{
  "n_layer": 13,
  "d_model": 192,
  "n_head": 9,
  "n_kv_head": 9,
  "head_dim": 32,
  "d_mlp": 768,
  "vocab_size": 4434,
  "activation": "gelu",
  "norm": "layernorm",
  "norm_place": "pre",
  "norm_eps": 1e-06,
  "positions": "rope",
  "rope_base": 10000.0,
  "rope_fraction": 0.25,
  "qk_norm": false,
  "attn_scale": 0.177,
  "bias": "all",
  "tie_embeddings": false,
  "parallel_block": true,
  "extras": ["capped logits"],
  "init": "uniform",
  "init_std_qkv": 0.0545,
  "init_std_o": 0.0,
  "init_std_up": 0.0545,
  "init_std_down": 0.0,
  "optimizer": "soap_variant",
  "lr": 0.00597,
  "beta1": 0.95,
  "beta2": 0.98,
  "weight_decay": 0.05,
  "lr_head": 0.00879,
  "grad_clip": 2.0,
  "warmup_steps": 200,
  "schedule": "wsd",
  "decay_fraction": 0.3,
  "decay_shape": "linear",
  "final_lr_fraction": 0.0,
  "batch_tokens": 32768,
  "seq_len": 128,
  "doc_mask": true,
  "train_tokens": 148100000,
  "steps": 4520,
  "dataset": "wikipedia_en"
}
Each number is 50 + 15 x the weight over the matrix's rms, rounded and kept within 0 to 99. Layers, rows and columns count from 0.

# layer 4 MLP up, 768x192, rms 0.289, rows 296-312, columns 0-95
67 73 59 71 87 46 59 47 52 57 44 57 55 64 55 67 67 74 26 25 42 38 56 51 59 39 34 55 50 24 82 50 84 54 43 26 82 69 60 44 23 39 65 27 38 48 43 64 05 60 35 57 50 50 47 46 33 38 84 41 61 46 71 68 57 93 66 84 56 72 33 63 51 79 49 68 56 36 25 83 37 74 39 20 49 52 53 72 62 55 17 21 58 18 61 40
48 34 52 59 50 33 26 52 51 49 23 32 43 46 56 36 59 59 50 25 43 56 69 58 46 23 60 46 11 11 41 63 53 96 28 54 62 75 59 61 48 41 28 71 49 65 45 30 32 50 71 53 29 41 54 60 29 72 46 46 64 77 46 47 59 47 71 76 41 87 70 46 31 52 68 33 46 49 50 33 41 82 48 40 49 66 38 25 52 20 44 59 45 43 36 28
62 61 27 51 54 44 50 47 62 72 60 45 56 65 45 59 64 29 77 47 51 40 55 72 64 38 45 55 48 36 67 53 24 57 68 60 30 56 34 53 37 50 40 51 53 48 67 39 30 77 62 33 75 52 19 58 43 57 40 62 80 44 67 50 44 62 48 39 28 41 71 61 54 40 62 26 69 48 70 64 52 37 38 43 69 21 12 49 33 33 46 32 62 33 54 49
53 66 53 68 29 65 48 41 54 52 37 37 30 42 65 82 40 16 55 28 37 47 31 40 44 74 44 21 83 52 50 57 70 47 38 52 88 55 34 63 36 58 36 30 68 58 50 63 38 31 53 73 54 33 42 68 55 62 63 54 48 51 49 29 43 33 61 58 46 51 85 75 61 67 50 32 59 62 48 40 57 41 43 41 47 22 16 44 29 31 43 54 64 27 57 53
51 56 20 49 47 53 43 49 38 27 24 54 66 57 50 38 29 32 48 63 32 54 50 59 45 81 44 57 51 55 84 33 68 62 45 53 62 39 81 53 54 25 47 23 57 61 79 70 39 29 43 53 64 56 42 27 41 34 70 56 49 34 57 45 44 53 72 65 42 41 51 59 36 57 46 54 49 52 43 55 81 63 46 69 61 50 41 37 63 57 51 72 37 46 46 39
39 33 53 55 37 61 62 73 53 45 49 76 41 61 39 31 39 60 64 68 58 50 42 37 58 60 62 62 19 90 48 63 43 65 75 76 43 49 64 45 63 59 36 16 78 52 72 47 42 69 37 23 46 74 46 52 76 73 52 56 62 41 61 46 67 66 35 20 74 51 32 39 43 53 51 64 56 67 46 66 59 44 50 45 32 62 51 49 21 39 43 59 41 61 55 41
25 43 55 36 56 49 52 59 87 48 44 52 47 51 43 54 45 38 81 49 55 74 21 75 53 38 41 36 62 81 31 56 47 42 45 57 41 30 58 61 50 47 53 70 59 33 47 79 57 56 43 48 01 46 46 42 39 59 33 60 43 51 52 86 61 55 69 48 39 33 42 29 44 34 61 69 53 27 48 46 37 43 80 43 42 65 87 48 49 33 45 54 48 42 67 38
50 47 13 56 24 50 72 57 46 63 96 53 54 48 64 56 44 58 68 36 54 50 43 57 40 50 51 44 54 40 35 67 46 37 47 68 58 47 45 56 36 58 46 50 53 41 38 52 48 44 65 53 50 18 59 34 55 56 57 44 37 53 55 61 46 51 57 49 32 53 64 47 62 47 48 61 35 53 21 58 44 64 32 50 48 58 57 06 64 31 52 18 64 60 71 42
41 54 29 60 53 59 35 78 35 50 27 39 61 61 47 50 72 50 50 50 49 44 25 58 48 38 44 54 27 41 29 33 48 58 54 36 29 58 22 44 62 54 45 49 54 40 72 49 61 62 56 54 31 44 69 75 71 52 53 58 47 37 37 39 92 71 53 46 53 80 55 55 19 61 33 61 35 48 37 45 38 34 68 54 39 43 33 39 82 58 62 19 70 53 34 60
32 49 58 68 67 38 71 47 52 71 21 42 58 46 63 18 72 48 50 40 65 38 42 36 44 48 58 58 42 38 50 37 70 18 04 54 61 12 47 58 62 61 43 37 35 68 42 70 49 39 46 52 57 57 44 49 48 53 56 38 55 37 52 49 37 58 22 55 51 48 31 49 52 61 49 62 13 27 59 63 44 47 36 60 45 48 45 62 62 34 63 49 36 75 70 75
54 36 46 51 36 31 43 58 47 18 34 86 86 64 39 19 26 68 42 27 76 37 62 44 56 64 25 38 85 71 03 33 65 88 50 59 12 59 26 60 36 47 47 56 44 81 72 46 53 59 27 53 64 21 07 54 18 48 51 15 71 61 57 76 52 48 79 28 61 49 64 44 21 50 57 49 52 35 85 29 32 82 69 27 43 38 33 48 47 05 55 39 68 30 75 67
48 30 31 59 59 46 50 73 56 40 33 78 52 31 64 34 85 57 51 59 71 32 78 67 63 55 51 15 72 60 38 87 73 17 53 66 27 66 46 62 49 36 27 33 14 43 54 46 38 47 51 43 55 32 55 39 58 66 72 65 59 54 41 46 53 40 50 58 67 24 33 48 14 43 22 51 69 32 66 30 53 38 60 52 21 59 62 27 67 75 32 28 47 18 62 48
54 43 76 59 87 32 39 62 67 81 44 51 53 37 35 19 43 66 33 52 39 34 62 33 43 48 71 35 54 56 22 75 75 34 41 36 57 66 31 66 70 27 45 78 40 26 41 48 76 35 53 44 46 37 65 58 64 41 34 38 61 69 19 64 50 26 65 72 23 37 64 48 56 46 42 62 40 56 44 76 69 61 61 41 52 45 33 48 45 82 38 76 40 15 56 58
50 42 60 59 50 59 16 48 73 47 38 77 48 60 51 53 49 52 56 47 51 52 83 55 48 43 61 64 56 43 62 52 56 63 43 55 17 44 45 38 36 55 58 58 60 58 41 69 39 44 55 29 64 54 50 44 78 46 44 34 49 44 45 49 38 35 46 40 54 98 43 40 25 18 52 54 29 61 43 79 18 38 69 35 66 47 61 58 50 40 63 49 61 36 29 46
52 63 60 47 58 50 59 30 45 73 52 34 48 32 66 41 54 61 75 26 59 55 42 49 26 66 49 41 49 39 64 58 52 44 39 61 62 42 51 42 55 42 53 53 38 43 37 15 48 26 61 35 65 99 53 29 45 45 40 63 45 37 50 50 35 18 52 41 52 25 59 54 20 61 56 39 00 32 45 53 51 43 78 37 62 67 58 63 32 55 68 55 50 47 36 29
55 58 58 58 45 56 47 77 45 61 55 60 53 44 45 45 51 44 27 64 62 60 44 51 60 50 27 46 58 40 68 45 45 39 61 62 86 50 61 36 85 53 36 33 65 55 31 66 67 39 60 51 25 59 58 45 54 46 37 33 56 18 17 37 54 38 80 76 46 38 72 76 41 49 39 52 46 43 52 64 56 40 62 52 44 70 46 60 43 27 61 31 45 34 40 32
50 37 71 43 60 58 73 60 44 54 60 47 49 67 53 41 53 63 47 50 45 36 62 73 42 49 25 50 49 26 42 49 50 44 69 37 35 59 46 55 28 73 20 48 48 35 49 53 89 67 49 67 68 37 41 46 30 44 55 51 37 54 62 35 65 49 83 66 77 46 25 44 47 68 35 53 38 36 33 49 73 34 42 46 55 34 51 62 63 51 65 46 39 50 20 24
# layer 4 MLP down (transposed), 768x192, rms 0.285, rows 296-312, columns 0-95
53 72 75 47 53 58 41 73 64 32 48 60 66 49 78 42 78 43 38 30 62 33 33 40 07 73 44 16 33 59 28 34 59 50 31 33 34 74 82 33 19 38 39 39 37 34 30 32 39 25 34 67 44 49 49 46 57 29 64 54 54 47 49 59 45 41 55 41 52 61 41 49 61 60 54 55 71 60 61 48 53 51 70 25 69 54 42 73 60 43 23 25 72 52 67 17
56 57 60 68 38 56 39 60 67 69 47 41 27 54 31 30 17 79 40 49 87 33 58 24 85 21 60 65 67 53 64 36 42 39 52 28 54 55 37 44 43 79 56 42 10 22 39 44 15 42 48 32 66 51 56 91 53 63 69 59 48 54 55 44 66 64 23 59 52 59 59 59 31 68 62 54 54 40 58 52 59 35 51 56 72 27 42 48 44 38 59 66 45 48 69 73
51 45 61 45 53 52 57 20 50 52 55 45 72 81 50 69 55 41 44 68 30 43 43 63 55 41 53 83 79 51 46 44 36 57 35 45 48 53 27 35 41 55 68 56 54 61 32 38 76 51 32 38 47 51 19 30 41 48 38 38 67 39 86 42 37 23 36 49 46 48 58 49 62 49 54 45 43 47 53 67 38 41 37 54 44 44 63 49 55 43 51 46 44 29 68 77
45 73 49 44 50 30 46 72 35 58 34 44 52 64 44 45 83 36 52 48 44 40 52 51 47 38 40 37 55 23 67 54 64 66 32 77 55 69 63 32 32 53 63 44 32 69 31 21 47 43 56 61 62 61 52 53 65 56 37 40 66 59 32 54 45 28 77 53 43 41 34 67 50 43 37 49 70 59 58 35 44 52 24 53 48 52 42 54 79 73 33 49 33 40 62 49
54 43 43 75 53 41 48 49 46 52 55 55 54 54 66 62 44 50 52 55 70 67 49 47 37 47 60 51 69 60 55 63 59 52 45 50 26 22 74 60 33 37 34 74 69 55 67 60 44 60 62 54 61 35 59 68 65 47 60 70 46 34 20 44 59 44 68 40 36 52 49 82 41 51 61 53 48 65 26 80 81 13 70 50 35 54 43 38 44 55 60 60 55 26 64 62
74 15 80 67 52 47 76 35 52 74 63 59 46 56 42 78 27 32 47 50 67 26 52 65 63 56 60 52 58 54 64 82 52 63 36 58 59 64 60 45 42 29 75 37 53 54 64 51 77 67 65 42 56 50 35 46 48 74 45 42 56 53 38 46 46 31 50 53 70 49 38 56 33 52 62 59 58 67 64 75 61 33 60 44 30 31 36 50 53 40 83 37 49 69 86 73
35 46 32 56 45 16 67 43 73 45 64 60 66 43 30 84 95 45 68 65 62 56 55 64 68 21 55 36 65 51 48 57 68 69 36 28 54 22 38 56 64 43 58 54 67 50 25 46 45 66 62 78 47 30 26 38 28 33 49 86 55 42 35 55 48 65 62 35 25 53 47 27 50 40 62 71 35 42 44 45 57 39 42 45 23 45 27 72 60 46 64 74 45 31 40 55
47 45 69 58 60 75 49 54 42 51 67 45 45 84 58 51 54 27 25 70 56 54 40 57 44 62 42 19 62 64 59 44 27 55 53 44 64 50 58 55 84 45 57 63 39 50 58 67 68 32 48 10 20 43 44 66 40 55 43 56 37 39 50 58 37 50 40 44 36 62 45 63 36 21 51 40 51 40 33 38 27 63 67 56 71 47 67 72 67 50 49 72 41 58 31 49
41 55 48 62 32 71 36 45 74 52 60 37 60 77 56 67 50 48 63 63 29 58 43 74 67 40 45 68 42 77 42 41 41 36 47 76 63 57 43 36 52 46 63 53 61 40 57 39 58 32 52 58 48 43 29 57 58 52 67 37 43 40 52 38 43 39 38 71 77 47 57 60 57 55 62 47 47 43 68 36 58 44 46 71 62 38 64 57 45 52 43 79 45 59 46 36
47 84 62 24 38 51 52 57 79 25 41 47 21 78 48 75 40 47 34 39 59 37 58 52 68 39 41 66 50 26 34 50 32 00 09 39 36 58 61 46 58 70 41 51 44 49 56 61 51 27 34 41 19 40 40 58 42 56 59 51 57 32 45 67 46 57 76 44 77 26 39 63 54 40 50 43 43 29 66 13 35 61 52 53 40 39 71 73 43 51 90 54 24 49 71 48
14 65 40 66 76 55 46 36 23 59 41 52 58 47 60 40 49 62 53 68 40 47 36 32 80 27 46 00 60 51 57 47 80 80 29 38 15 53 41 50 49 55 56 64 44 52 55 39 53 68 48 73 41 29 33 53 59 50 50 26 43 33 60 56 87 49 27 23 49 55 32 70 43 71 44 58 35 62 38 50 52 63 39 42 40 60 29 73 58 00 48 35 72 67 56 46
61 56 42 62 25 51 49 57 64 32 53 38 52 71 67 54 38 50 55 17 32 28 74 61 63 90 38 68 50 36 64 38 41 46 42 45 13 57 64 70 27 53 47 71 56 63 53 35 63 49 47 40 56 27 54 68 49 29 54 78 34 76 41 61 62 52 76 55 45 35 45 52 50 40 52 50 77 63 14 48 50 57 82 74 32 58 49 56 69 40 32 39 24 62 71 13
58 20 60 63 54 42 53 60 53 34 35 51 43 53 45 37 57 48 49 46 48 33 45 29 29 57 55 58 45 78 57 62 50 47 72 50 18 86 48 29 49 59 50 38 51 19 74 63 52 39 33 59 49 77 71 36 58 41 51 14 70 39 41 44 41 60 65 51 52 63 53 51 31 51 77 61 52 74 64 66 47 55 60 41 47 54 48 43 55 64 53 55 68 33 33 77
41 52 38 59 58 56 51 34 59 48 56 44 44 37 51 49 44 42 34 84 73 48 46 44 67 20 54 45 75 44 61 58 54 40 65 37 45 54 32 42 45 44 03 46 56 39 51 51 45 50 68 26 32 40 50 81 28 49 44 60 53 55 90 38 47 55 34 69 34 44 29 38 59 43 61 45 29 64 52 57 40 89 35 70 44 68 39 55 28 36 44 59 34 57 58 51
82 65 50 17 64 60 65 53 63 35 40 37 49 43 53 42 71 31 44 31 51 54 37 45 39 60 52 40 56 61 20 34 31 30 57 60 56 47 61 53 54 66 58 32 51 47 73 57 39 50 69 48 80 51 40 95 79 66 44 39 42 58 51 63 57 53 28 57 34 66 57 48 76 64 70 59 47 34 58 27 17 49 60 60 26 58 68 56 52 45 75 63 49 53 53 67
62 40 49 45 38 68 42 51 55 50 41 40 68 35 28 36 59 56 41 78 16 69 29 61 79 42 88 47 52 30 68 44 65 51 35 43 41 45 45 52 35 51 46 76 58 40 33 43 40 45 54 66 56 51 36 36 33 55 61 45 76 60 36 32 60 35 63 34 50 69 43 50 48 44 59 32 42 48 39 58 54 54 43 72 61 55 42 45 58 41 54 42 52 76 49 68
73 28 50 45 74 54 44 64 53 51 41 54 39 52 35 66 55 43 57 45 39 61 40 55 30 47 57 79 39 57 50 81 30 47 47 59 30 64 35 36 67 62 54 36 53 35 42 64 49 64 21 64 66 37 63 22 66 33 53 72 65 56 84 38 35 07 49 52 43 24 29 31 39 53 50 12 65 47 50 58 44 78 53 45 69 21 54 49 25 44 49 53 48 71 39 64